Weights of a small GPT-style language model, trained from scratch on English Wikipedia.
Training: a variant of SOAP for these matrices, 306M tokens, 4671 steps.
Each number is 50 + 10 x the weight over the matrix's rms, rounded and kept within 0 to 99. Layers, rows and columns count from 0.

# layer 2 MLP down (transposed), 1280x320, rms 0.0398, rows 896-916, columns 160-239
41 29 56 52 57 51 40 46 52 40 62 58 54 44 45 52 56 43 50 45 39 49 51 42 49 55 48 70 59 61 48 48 48 38 45 60 46 37 53 42 41 67 49 37 53 65 65 55 44 60 47 52 46 60 60 58 46 49 51 46 54 45 52 61 54 60 49 50 50 53 32 49 59 47 53 45 44 60 48 60
64 31 55 40 51 77 46 51 53 43 56 50 50 48 61 35 63 61 52 37 69 48 47 53 45 30 37 61 48 65 52 60 58 32 55 47 62 57 40 69 50 50 57 48 47 53 48 63 47 61 56 30 29 48 39 43 52 53 42 54 50 59 36 49 40 52 46 50 42 52 59 46 47 51 47 30 49 50 53 57
54 41 56 56 33 52 45 55 55 46 34 44 47 63 45 52 75 50 33 39 39 51 68 63 42 32 63 44 44 57 41 49 37 37 49 53 33 51 57 47 47 62 42 50 34 46 33 64 40 61 43 52 67 54 55 50 58 69 62 40 51 36 47 50 48 38 51 60 45 38 45 55 47 38 45 55 65 45 41 40
41 51 43 38 50 48 50 39 45 45 42 61 56 48 51 59 41 56 55 28 46 49 32 55 42 37 48 57 64 55 46 50 40 60 54 61 40 40 41 40 48 50 54 37 57 73 46 37 42 55 47 52 40 42 60 43 50 49 68 42 36 47 42 50 39 44 40 62 67 69 57 56 51 50 44 46 36 47 47 52
55 46 41 47 45 57 60 55 53 40 42 36 57 41 54 69 43 51 36 48 43 32 61 48 48 66 71 56 42 52 46 59 65 53 59 52 53 33 54 42 45 47 48 57 60 57 44 59 49 54 42 50 46 49 42 38 56 46 31 33 39 36 57 42 64 55 42 51 63 42 42 46 37 71 52 39 60 59 51 40
68 48 42 41 61 48 53 45 43 51 45 45 29 52 49 55 53 38 53 48 62 39 45 52 47 69 41 56 51 46 51 36 55 49 59 61 42 49 46 53 47 43 40 45 36 36 39 67 57 44 49 38 35 51 56 40 53 38 34 54 56 49 49 61 52 49 43 67 34 43 60 52 51 65 50 48 33 44 39 50
55 63 45 40 50 38 63 53 60 54 57 42 49 53 69 58 38 59 47 48 39 43 58 44 49 40 53 43 65 56 50 39 58 56 40 50 55 51 58 50 44 45 33 55 57 47 58 41 48 52 46 50 52 45 44 55 61 54 53 68 48 54 43 39 70 35 48 52 61 52 50 51 56 42 45 47 48 67 55 52
46 53 58 70 43 56 30 33 44 44 58 64 62 55 42 52 55 39 63 65 49 54 56 51 60 43 54 61 31 44 41 66 44 56 58 47 55 53 51 48 42 67 37 60 41 46 51 40 46 48 58 45 34 45 49 56 56 45 53 40 43 45 36 70 42 35 56 68 63 64 24 37 50 55 59 48 36 34 52 47
54 72 34 62 41 33 54 49 70 49 61 55 54 47 31 53 68 61 56 66 47 50 39 52 55 41 46 54 65 38 51 39 52 43 38 52 57 45 54 47 63 56 47 49 49 63 67 59 60 63 57 44 34 36 53 56 79 51 57 31 41 25 54 69 48 45 37 57 52 64 35 55 53 43 66 40 40 64 46 60
52 47 41 46 49 54 56 59 56 44 66 65 35 37 71 46 54 45 44 48 64 53 56 43 44 50 46 48 54 49 59 55 45 30 75 30 53 68 50 23 65 54 59 47 35 61 57 43 53 43 82 31 45 66 24 43 44 64 42 45 65 62 69 32 43 51 39 40 48 56 42 47 49 24 63 25 54 64 47 67
56 49 50 57 43 47 63 45 59 39 39 45 47 35 62 41 51 58 65 38 57 48 35 77 50 45 42 39 41 62 57 58 44 41 48 64 48 53 48 58 47 46 30 47 60 44 44 44 46 48 48 32 48 55 63 43 50 61 42 46 48 68 36 61 51 57 32 33 44 45 43 52 35 45 58 45 42 44 51 53
27 32 44 54 57 60 50 30 47 47 54 48 46 46 49 34 50 41 55 30 58 47 64 59 28 40 58 51 56 47 57 44 30 33 61 37 38 38 44 58 71 61 63 53 60 62 58 70 48 60 42 51 65 59 51 46 56 50 49 53 44 63 49 40 48 47 30 44 47 33 56 41 49 35 45 55 63 51 32 44
51 62 30 38 57 74 59 47 59 49 38 52 42 39 46 55 31 49 58 46 52 36 54 66 61 59 53 32 43 52 63 69 62 56 56 46 51 55 61 27 72 83 63 63 43 37 53 57 67 54 45 52 26 49 77 44 64 53 53 35 56 47 51 48 54 49 53 59 42 46 40 36 40 67 46 45 53 54 42 54
51 52 42 47 48 51 40 62 52 57 53 44 62 63 63 57 60 44 54 54 51 21 46 47 58 44 30 47 45 53 55 47 47 63 62 43 66 54 46 68 55 53 53 48 27 53 57 47 18 54 56 43 45 51 61 44 49 55 46 48 52 71 47 52 65 45 49 48 61 58 54 47 72 57 59 62 52 47 46 61
60 56 55 45 51 43 44 58 53 55 54 33 59 64 60 55 45 61 40 53 48 40 40 49 63 41 49 49 45 63 48 47 46 57 40 42 38 61 42 40 62 45 43 49 43 56 55 45 37 34 55 58 68 53 41 47 37 64 42 46 59 39 52 36 51 42 56 73 35 53 52 40 48 37 72 52 71 47 45 47
47 62 53 38 56 43 61 59 45 55 59 49 46 47 42 48 36 35 58 39 61 44 55 44 42 41 48 29 31 58 63 53 36 54 47 56 56 54 54 35 45 68 41 41 56 49 44 51 42 46 58 29 38 48 43 53 38 50 48 33 40 66 18 53 37 33 43 48 44 41 54 49 43 42 62 40 37 60 43 55
86 52 62 50 60 33 43 50 41 64 45 31 40 50 65 53 47 49 62 51 44 61 66 37 62 52 38 62 33 66 54 57 61 32 58 41 47 79 66 50 40 33 56 45 39 64 42 59 58 28 49 57 51 59 47 39 39 43 62 44 51 49 40 40 43 52 66 35 45 46 42 55 42 56 50 63 48 36 61 41
37 60 45 51 51 46 40 59 42 40 56 65 39 47 53 35 47 66 61 61 62 60 48 67 52 67 64 24 50 57 55 48 46 49 53 42 55 49 46 45 57 52 52 51 47 45 54 51 58 44 75 44 43 55 53 53 50 46 52 44 48 47 36 47 43 54 55 32 61 43 50 46 40 48 42 33 62 41 27 36
51 38 36 46 38 45 61 62 68 58 52 74 40 54 45 29 56 43 72 54 62 58 56 52 64 45 51 40 56 52 54 53 37 61 55 38 42 47 41 54 47 58 45 61 46 44 30 42 48 44 61 46 51 41 58 43 39 53 60 45 36 49 57 48 47 47 56 42 37 54 42 45 46 26 53 62 51 54 44 58
56 61 50 39 49 55 37 40 53 47 45 49 25 51 51 56 43 34 64 57 48 42 36 50 50 42 49 32 53 50 28 59 60 42 76 49 43 40 41 44 51 40 68 53 61 39 55 53 53 40 35 46 47 65 60 36 59 43 39 65 46 51 53 37 31 50 42 41 54 66 56 55 41 51 61 42 31 40 49 32
58 53 40 53 47 45 51 60 42 44 35 39 67 48 52 49 45 62 70 60 42 36 47 51 74 52 53 59 54 43 51 38 52 56 62 60 52 69 59 48 48 49 54 54 58 49 69 54 31 63 45 33 50 59 42 53 51 64 61 62 45 64 50 56 53 36 50 45 43 60 40 76 59 39 46 51 40 61 44 56
# layer 2 MLP up, 1280x320, rms 0.0398, rows 897-916, columns 160-239
51 48 63 69 61 42 57 64 35 63 57 57 42 55 42 56 54 73 41 61 44 39 68 61 35 53 59 54 44 55 50 17 42 49 52 65 50 46 47 35 46 64 37 66 34 49 55 52 51 52 44 52 54 57 56 55 53 56 62 51 48 45 70 68 54 50 43 51 52 44 43 65 55 47 47 52 46 48 43 51
50 48 45 29 51 54 52 43 47 68 80 47 56 43 47 35 44 52 36 43 46 51 30 65 52 59 52 59 41 36 61 57 54 30 40 41 64 42 48 63 43 31 58 39 37 63 67 67 58 48 57 47 36 41 45 46 44 52 33 60 43 48 41 43 61 37 48 50 66 52 58 32 69 65 44 60 34 68 37 67
48 57 63 52 58 38 56 51 80 56 32 31 54 46 46 39 47 45 35 75 56 49 66 51 49 45 52 47 47 47 39 45 51 47 57 39 50 39 43 58 63 50 50 52 51 60 52 65 49 53 62 38 54 60 44 49 50 57 50 61 32 48 70 60 42 61 60 54 54 41 44 44 47 51 48 45 54 56 32 43
52 46 56 40 45 49 52 40 47 37 43 58 52 47 38 52 48 31 63 39 55 68 47 58 52 47 32 55 62 38 56 45 56 70 52 47 60 48 51 69 53 63 49 68 37 51 41 47 41 63 65 58 55 57 59 45 38 48 65 57 57 54 39 64 55 46 66 64 64 50 52 53 54 51 52 45 70 49 55 44
55 58 66 45 51 35 48 58 58 54 49 48 28 46 46 62 54 64 59 58 55 50 76 40 56 64 52 51 48 41 39 51 38 56 36 60 47 46 56 46 49 43 49 33 45 48 67 41 67 44 49 64 45 47 54 49 51 48 57 56 51 41 44 51 61 59 59 51 47 40 55 45 55 41 56 67 25 43 59 50
53 41 46 44 48 45 54 52 60 38 57 56 56 62 46 41 59 48 50 63 47 44 53 55 54 55 50 66 62 57 43 47 49 44 45 54 47 29 39 44 53 32 51 52 46 68 59 69 48 42 41 42 42 57 47 57 49 39 43 49 37 56 52 69 33 65 56 55 46 53 52 55 56 60 65 45 52 48 63 48
55 46 37 45 48 63 58 46 49 41 54 43 47 45 59 45 63 52 55 57 58 47 43 49 30 62 71 43 38 52 51 68 57 48 67 44 53 48 52 56 61 50 64 55 52 29 31 54 76 41 55 57 70 48 54 50 71 61 32 42 36 42 48 54 40 62 56 38 48 46 48 45 47 40 43 34 48 52 55 49
49 46 58 63 45 64 46 25 46 67 65 31 53 46 44 41 52 42 31 48 53 63 45 51 49 32 46 59 45 52 37 55 50 58 38 23 43 60 61 54 33 64 55 48 42 50 62 41 33 60 50 37 51 54 40 61 59 59 52 39 58 61 65 55 47 41 49 49 40 47 49 29 46 58 46 54 48 44 46 39
62 38 46 43 26 56 46 46 53 56 52 75 46 44 44 48 41 40 52 37 57 48 61 65 70 61 51 40 50 40 41 33 75 45 56 54 60 70 52 47 48 53 42 58 45 65 71 56 43 52 54 32 75 45 52 69 56 58 64 44 57 58 44 42 42 54 66 43 40 63 62 41 58 56 71 68 50 47 60 30
40 50 48 49 55 50 45 47 45 56 50 55 46 43 32 42 41 59 34 53 22 52 53 48 51 55 36 59 59 30 54 51 38 56 41 59 53 56 54 47 57 42 51 43 45 61 52 49 57 56 70 51 48 56 40 57 45 41 59 76 53 44 43 60 61 60 49 71 54 42 65 40 61 54 59 39 68 68 55 63
83 60 50 38 37 51 59 56 50 43 52 53 53 60 42 70 53 48 55 41 59 48 39 48 50 39 70 43 36 29 63 46 23 60 57 38 50 63 34 47 47 50 66 65 38 47 50 63 52 50 54 45 45 58 53 61 59 54 57 53 30 47 62 53 76 43 42 37 56 57 42 40 53 42 40 55 53 38 53 58
58 46 48 42 37 48 45 55 49 60 33 45 50 41 45 38 47 47 45 43 41 41 55 40 35 63 40 42 59 67 41 48 47 54 46 41 40 63 31 37 48 44 44 63 55 75 52 50 35 75 46 56 46 64 45 67 58 67 48 61 51 53 56 55 42 38 65 56 36 45 62 58 48 38 45 60 54 56 61 48
56 43 56 70 58 52 50 40 53 37 59 62 54 52 31 49 37 37 49 49 45 56 63 35 48 61 69 56 50 55 61 35 58 57 53 61 47 32 48 48 57 43 49 52 34 38 38 61 43 60 58 40 49 57 52 40 51 43 69 60 49 48 33 45 43 23 68 45 37 44 42 41 38 52 51 45 66 51 61 39
59 50 30 53 59 39 49 45 54 51 50 45 56 49 47 38 38 64 47 57 47 40 46 59 62 63 57 58 44 69 47 36 44 64 62 38 50 50 44 40 47 41 57 52 51 41 52 45 52 48 61 48 46 49 57 43 64 55 43 39 40 53 52 52 46 50 39 55 77 57 40 51 45 40 53 51 61 56 59 59
32 53 42 72 61 47 36 45 63 49 39 54 49 54 39 37 44 52 39 53 60 47 55 36 57 42 55 37 53 48 64 48 46 66 47 58 54 42 63 46 43 61 61 63 40 38 62 47 43 49 57 54 45 57 49 25 34 41 37 50 34 47 56 39 62 32 33 41 51 43 43 54 31 41 61 41 57 72 62 51
58 55 39 54 50 48 66 53 46 46 56 45 53 54 51 54 64 38 73 51 61 55 35 53 54 42 48 43 54 60 57 26 50 49 65 34 41 53 54 34 53 43 69 38 43 57 56 69 57 51 67 47 52 51 39 54 66 35 22 50 58 54 43 35 57 44 72 54 85 61 66 27 62 42 48 60 59 47 53 39
46 54 54 61 49 58 35 60 47 31 53 34 48 29 37 53 56 37 63 45 57 52 41 54 54 52 45 55 57 43 57 49 34 72 43 32 48 65 76 44 63 55 58 49 49 47 61 48 51 53 40 60 55 56 59 49 52 51 54 46 37 62 43 49 50 59 53 43 43 44 50 51 49 45 62 59 58 57 47 52
48 54 50 44 62 49 29 36 59 41 46 40 47 53 51 36 45 46 62 50 58 35 46 58 30 57 31 37 57 52 49 54 43 27 53 55 65 61 42 61 67 61 46 39 60 52 50 45 46 41 69 63 45 49 54 44 45 49 59 57 50 55 58 56 31 48 45 49 60 63 49 33 47 63 58 41 62 49 55 42
53 66 44 66 56 58 66 46 61 54 48 70 76 58 47 59 62 64 46 45 55 44 54 42 55 55 52 34 52 58 39 64 62 60 42 35 49 49 57 38 45 48 63 61 48 42 45 51 49 61 41 45 42 40 39 69 54 50 72 53 47 55 36 54 48 37 61 35 58 58 55 57 34 43 39 44 24 55 56 53
54 55 44 36 67 46 45 51 43 53 46 67 47 58 56 37 50 51 48 61 60 34 44 38 33 58 37 47 64 43 54 37 37 65 56 23 62 52 45 56 54 51 56 43 64 49 32 60 47 45 29 63 79 51 43 35 51 60 60 77 59 59 75 39 41 49 49 47 50 59 57 63 64 43 53 51 69 53 42 62